Part of a small language model's weights.
Size: width 64, 4 heads of 32 (1 for keys and values), MLP 128 SwiGLU, vocabulary 7680, 1.89M parameters.
Architecture: RMSNorm before each block, rotary positions, no biases in attention or MLP, untied embeddings.
Training: a variant of SOAP for these matrices, 102M tokens, 6244 steps.
Each number is 128 + 24 x the weight over its row's rms, rounded and kept within 0 to 255. Layers, rows and columns count from 0. Numbers have three digits each. The size before them is the row's rms in percent of the matrix's.

# q: layer 10 attention query, 128x64, rms 0.155, rows 11-28,42-60,74-92,106-124, columns 0-63
# k: layer 10 attention key, 32x64, rms 0.154, rows 10-27, columns 0-63
q42 087:145141134100170125121071132078091129119055127156122099106143106120150138127127126115139159133130099158144142129108114150119133119121097109119141101093169120145159120128119126081094165154133100
q74 095:123128134074136146133107107155107102153135107142119114120165076116154141115125090122096145106134133144127094116177127115100124097120120160098105114124110138138133136138138096103119112158068195
q106 089:112157111116134102144158127098153095092120104112121099087127117121106110135110173161113075161148129136109114073125163138130145109127150120080169155156134133148128169120118145138125136089102108
k10 095:109118147158126119130095154104138125103128105113113139172140109103143102141154089184133163129150149085146127122128138154115081146150142119133106092075138124143176143088122138134128133141082095
q11 091:144121112154120128141089146184148133080144137105112121155143096170131124076120145118081113132125161133126092111157152145123136119176139102140126071108120134080120145111105123109132122128146090
q43 093:170142140079136108147122108158154129128135101130098117121129126135107177100124127140092140145113091126135090133115091116156149134131083071115117144168122131085122132171131130109115131156182154
q75 121:125126171114150147122117122139094167170128168123081122145084136131117100170120118160134130121158133138112119112160171091133170134191080122116138138131124115117140132153146144098149164125118143
q107 090:128133145163122099126132158106092127146145085125159087097115115164137115097110154145118123114112162125142067136139166097143123141082183102145126105127136125153135083119100145104121113141093130
k11 100:137146142105130102150100131154158128080131114169140134128135111086147120109118121127121149112103141098127104142122136123161146174127158092161088083113104178106128122070084115130160117136122112
q12 080:139117116078125084113109140127151105111128152127127115120124103126130097102089134118097101133115130148151189122149123185157143104136052139154125129129105128123133146131089120135153139114182141
q44 079:118140145105164106123125096109127100128106140112096110163143151143132153193114123126160110139145108135131090108132095119170122082152152105153149156099111070128112162153152148123096102142134130
q76 103:113138172175130120143127195096133142143139124097144145103114143134137132100160154149133145157111137147122108144131143123092113138149096113176128170135123115146084123132066096135092119150108105
q108 108:136139154155115100139167110128102112116148136148135093150116141146137108101176152125114123159122130118134107122131102063146125106119102106139131148090178130099128137142202123118090114112170140
k12 079:149156127139161119070107147139148120122187116091157138162147160140092119088146110116128124112155108095131119153145133130146125180114095145130154184138120125103119115136144119138086164120143111
q13 090:127105145077126103120136124124112173159117087178149091102141150104100114094153131098162083128152074089126129130090127106150130147131106132148116133084126131120130121125149109104138153102138157
q45 087:127130122139082139111114182140147142130148171144130158128126203096146109131129133126092124147121145101130104124157169121104163107092148163123146138185106128116133084136097112135122133128152115
q77 110:160099124160106104068094144118126148148148120141143136069162124103149143088115137141119124117110115114124178124171106165095094146096128141117137086107142124106082132117148124129141121161123117
q109 107:104110121111121087148149186079142111095161137150150131113135135129127108107081126110100086145135108137133089130117172121139126132139162127100123126135143133121113110172094150134126125081066120
k13 115:110097148086119106121139118133114127165146140155106147123107100097091150143153111142124123084142106060138134129125149165120138114184113125154083095128141147110120123153165138137168110165126149
q14 110:114117115107160095112106141112086148091092115143111174133119103094099117111160118139154104126170116149102150126168144111172134133103068111119121171124166124114126151124118130113169147105113124
q46 084:114135151113101131112129120149088125087148085094110138128160143139161158128099135145119170147107150102151077172123111162090156115130128133119110164136111148107136142151113090140080097153104140
q78 114:103107110127101133126108097129126122106131151134144098147113089157141133091094137099110121149133185134082163112145087106125119155137160118167173109115106114077123160125089105158149108132126146
q110 108:109134128109126111143126131135145155115119141116113176149146085125132145078144143133070130103087180152091089137129131132123117122095131138108156187145155116109112109107124175126117107160113158
k14 106:119130141156128112114109169129088142159092129119094145102163128142139157063123122163094168128085101133117122123146164121154099131158085097129132104133117132169154126116095125104115111122092138
q15 110:149092166134124190122123117171072122133119136150121113135118118115125165112149120147103115120133126085128114153171137126138138151153114096100140117108155132089098145151138158110095165111097081
q47 087:117102159129126158110133075174124152131116148132091104172135125154082152135151105155120166136141135089172141121113126104155106111149112170114113132097149125144156185108145138161120113126125137
q79 116:109120091125105118098152143100107131130153111121146124145143115148122124129148114127137092147149145110141192129148127105108116078137150146142119115074129159069156161129185153162127117136113093
q111 095:125104110132142129086111128104128114127127131147149093113153122139129133109119117140136054114055136148109128143133127120152141100093159142145111152120170166102136166091096143111106111152171145
k15 090:085137141145104111112146138117130139148130108129158134082165119116104125108170086081113134114119175149143116099186159151144123130106159124151094134152125131140144140148076152152147109167141136
q16 092:107104129160143063103155130136119128121101143152146102108107105136131135127161115149169145132155126121111169115114166056161130168114131121129103130116124133114110146155132114122163080126100167
q48 098:116124134145111091086101170116115113152122080102174124099122156138119114127121150107086160125138110111083092167147142119136149173156149111137086131123137152113121116120097116111173127156138104
q80 103:100116100140095124159131089136135110093143129129138107160137111134102131123145133096103138105177179125082138183090126143125127163117171117127128096116134128119113103141087125140152068110144145
q112 105:087141109124099134121102161123164139136142120152156125123140149095151099093170080158140126124162143133136097088157131127105116144158167134135116100152093132148117114183122133155112104106086103
k16 108:125117114123128088093122130129137097167166151149145149136103139107110133155124122159100152138174138134126096078118146114143143164145164136173057126141177154108102118113136132106143127147147138
q17 089:129120158119138136110127120134092104111074154100106104114121150127137151145157154115122096153122101086109152150143159103171139134136119114102085168094152130128089122133123139138152077128071144
q49 073:097132140123129149119149087149130114130124086130144139154077151148132155106117116134092141123111134181107060158116115090116145148117133098162118166177176164121133124134136107126149139131138114
q81 102:134106104110144162110156131136151116068107150148147148136132138150149126138164156097117154157128177146166123173128074125121133116104140131139129083132140112109104083104106132106128099089130096
q113 097:127136129130098116138091131138124108159153132121133114147128139148125138144099097114096188130090128125095126097138129173157131140140116168142076137094138146100192154134104160143126114157078128
k17 122:159139129108146139135166145123114137080124139096110123100160121136139125133135137110139113142115129093132177139132129117100089109117098088137174170131136114154156183118107125181120090109078138
q18 097:096154128161122119101099140119167146142153130178126111120173134184136124087176148143104110132107132112123124135151134116123134113101120190160120117103107164156129108165111131118138128102109084
q50 088:160144127176114140152083141111112129143126133145103109172135108147136147118134107090147130137087141110139121135129144160160122181119135072123165084123105127124117063131128149162144133091123116
q82 133:133116148113126144148138111147127122157149135105140131123148129123131162107104096151162189140147179067103122115100105153113099134147119151123076079118113123152125106096102121156158086125112120
q114 090:143138153122123115108149101122057152172101175121166108150096120106126095160158153125131139156133132147133118134119137081145122136121140131129135110153101147178115134108174145154144138157082131
k18 104:112093165137120098123098142165109129142127115132137065143154164131156143160133138112149150089115141120131128159122106128145125134174153171150077141119159113095116118141096107117159103168130161
q19 123:142148141148125147122093166114130148135137111091097188150127135092139133160139088177107165120139098144095092113160157144126118112159140135118100148149144121167118087104138156128143148158138101
q51 078:092107116140112096114149136141163105164108147123121112134124191120132140122098146120158112153109143179141153090083109101118122163171120106182136116134128148139147102119143149115115105144169101
q83 125:140137149078156128106187138135190105097073144159153144118136124122099105142121147085153150150138085104147140145138118122166122140137133093126136133131105134105135094112134146136131129081119156
q115 103:147168128182109157134100136125136144110078123141104123088117145098126125151126157117126094080153157142144102150128157062150119131130181112132126137144174115167129088114132122119120111122124125
k19 101:161114101110161122134122120139137139152158133138187151103097139118136148120118162136107168120129136123155147137094098185150153118130181164124147122144125108135099122126139123137168163099075097
q20 098:132100169112110155137070150142112147134179148122133109121151099116133106149140126084156138136127116158102096123174097128091071137158127114149137134110138147135148157175160149102146111132122116
q52 101:124083135141110124122147150138128149122125097114172135131116137095160107098115163147089142049109143111106109168142175134148134127122147075126113121158149157093117112117129089126160135138125132
q84 125:087123159128084137153166109124124119134165104133121138114131121136082097155126123081190115158106112094126145145148129149143117116129130132127145118133127113108188153124181123142101147121139181
q116 143:088108131151143129125146162100097140123098118158142144111153113108131139116138167133130064128166125168150108084144134085122117117121152123152138139168122128180088113133163093133104095119105143
k20 134:140150138096166142169111158123088113101088129152121106163133113098136130072143145160143166122063146117163164126142104105134134134093141135119134114124140160152153159105138146133111092119115124
q21 087:117123206093121077142120148139134136145112115123123182141154136135168134124132117155078154131156126156108122123129097125132074123084138123113130132153112124131159150118115120131135180154130096
q53 102:150118133107141130121079124103138137166101148102108126155166102151115132144108126110127133136116131102165156084181116120121132122182106122108134117103078093160137188104100141113100122106122134
q85 129:130152181139158091133173154107098140120165095126120136127094112110092130105144115143134113120139114111084131168145152132117114133142112083089147162119095132177125135166144150143149096117094136
q117 106:151156161179132157141097120117126135111128113103130177152094142116127121067111080144083128133097136140148125112145127133165111111120103124111093153146101118131124162113138147137095154186125115
k21 103:154109116126141165126134152133143145112123155090100165101095159157156110077131105184152131133138163139125136113128100104137105104072126110128122131137109115063129130113096152093132144148146142
q22 088:122149140150164152135092168134074127119085127115122115156147070123121107128090113162172125147126133119127145122118119104135164175148099114144088183135099121119130117112142126138132161165135118
q54 083:158155113092154139086141108127124128124095112135116100149147100116125116142084159133178135138117126102124204121073100172107109111131141113149113119106130150120174109135120134143154158139146131
q86 124:146086160119079113131143131111110115124150122137118117127147099150138105099158117126103134123122148137086172111112135167125135144124111180183130148109105094150104120112055160138127131115119163
q118 118:101172185107097164124147119129156127094154105102120074128124154107139089157138099133140125111122175145127099127165140137106136103133153163094151114089111124131142127151129163143116160107148129
k22 111:118126143093107103089153118127112151169097148134119099119114124151128091103106103123188159126167105115142120153153143149125102136163122125128143147079134142094121104136182121162141178138145131
q23 106:128156155110144124133126087126151136150153129146113103144098158144146093117148140125164112162128094147129183111084093154101134104188127128124158128065152125116125146121145124172122123139136159
q55 084:142148136108162146086121150124089138128116177124118103099131091119122120152136146156161090148123150127158170138165135115097129093140134128085130171119119098130115140111163198124122109123139154
q87 132:135136128139155162136121100143148089100102123103159140133154159135142108104112186103147150115128157120165179144114114154119130110125121087095110106148139149104126149137135071159109154161148165
q119 095:130166162118142138125094136124111106100123134163144141126118083101138092132140140127152093159155133117131104104123129196107133117156109102170125143136077145123126125166158080108106144128083140
k23 114:129124142127127088138163130133161120141143109152151142119152168110121112160155123099152081123101126135118131105167131164154158125125090189117144129125132117147097117131180158121148131157182164
q24 106:105147116081091114131123140134144080118107132126125145110156107135146105159110122101134096144126138128105130109122115180121162124169116115103098073116103134124144089143179157134068144128127100
q56 087:126127104147109126132140099157134118137108106125141215096096131118125131162127089154122086063167114137117116151134110141090120138135121147134126135126140159121070157110152126122148115159142132
q88 151:130142166150152096105179138085107156144107114114144138143088123136130120162153131124112092122161108132128114133104180184122145173123135127182117179100102111134115116111160117132132143120138131
q120 105:127170086168125140129144119142144122143093153152128149114115133107119124133159122113104112164100109123142118086111157184114111164137135149135135103161076138182118089120151100132107107132102091
k24 105:142124122099194157147119110167113105141119124150103156139123105124160129110158149124122163133113131155110093127120079154118101098122111127123158116092102115099125133149078145118134128092093073
q25 104:121129101095133145159127119130092151132141105112135127112157125109130119133117090106182152112184134139128142119132146176128059151162147142125153109101110138146176140161105120124160115079132127
q57 073:160122115176116108120178124111166135137144096072155154106112145131084138116142145110100126104120131120117132121104147066155144124126157109166108149135159110116123106098108143121161112156134086
q89 177:110143046099141129110137094143119086147106159145120157148129077114152092091154136109160114073136133114126157101108132132131140157127111106154135143112146134096122105137131144153102107132152118
q121 113:123140119083106154144092141141096141101094121122102142129144137137181136146171101130088117120167130169101116149141102150110106153121138098135111121150180117118121119128126077117183156143109117
k25 118:132138154111135129116128112111068145154131115102111134112087130123147122174108120132134110153107120150152147093116105154169148129112098133105104108092116148153174154121135155093093165159077101
q26 123:130168131119172148120078109123107145127123108102147085107139110086162119142121081133132117169125139122146082123152123077119114110140137143131114106133109088139116133148150108071089109088137122
q58 082:110140122098136100151155138080116111145101145090158082120180101155140089132137137112168143161098137145130138131102125126153146151073122139092096151137121137151150129145157149154101096115146111
q90 120:144176120141131143122165136141128174128115080140081163115136127130104157143138106122099086125122120127165139141148167114124081116100148123108138087128113128160155098108152111164170121133173138
q122 077:159172126158161155099148118112092134109123164104110141125127107071093133164110139178118166152117155101125141128151154121114149154138130111107182108107138120125134179147124121102150139121101117
k26 103:149122109158155148121121160122105161126123130151125109095157127124138094123110109145124051135148132133156130146184148088155113121119162130150138129132119104119101139168145184097116117092160149
q27 130:129119097142116134108149132114080145161104111103111127150143069163126144112113125138114077097145100143064111121122129121172143143137131148142160123157097140107141163099116169095127153106114131
q59 082:141135150108156111141117136155164117105140133099132105133119143159145163150105110121185142125112142135092146140137127093120143113077173130158152135170125124169138097158083092145165157128130159
q91 125:154108149138137118106123131105142091116103121136129107116147159120106131149145169126134104168101126106168070135119137087149143113117135150084086110169125151187142110129116104112121138073136107
q123 093:111138163124115102126139132122167129129113125151122104100110108098110125078142133125101096105143130104089129108110120141116114151104086156120133177129111169169139177098141096123151150163164173
k27 096:110104153126139148163166157140120139114117122132127133159132086175124101163098137081157128138124080125111135139104112114115145102123174117090177071145112102108150103116152123121150120104125103
q28 102:131121155152121083093120128132097137111122110145150143125137161114152149145109102117113115112131108195111160098095160182117102136100115124166165127104165092105081123110140117121132094148131122
q60 094:142084090150132086154129129174159160149152121141142138105124112150121114105099102110114126104128140104108112171138139124177128165093122134129150098125146175129103141091092175135119120110162119
q92 138:109119155145097107130099147148136177140129152164140076117165125134136125107147148111102127102122155109126137126119110144131147126108091141084099080148176102158146094172117134142154089148113146
q124 115:112143161093098158119102130131123181145084133073108122106138152159114121142139112147146145121191096123105132166144133148133100129144112153149089134096137133128151126183110137110165146136115128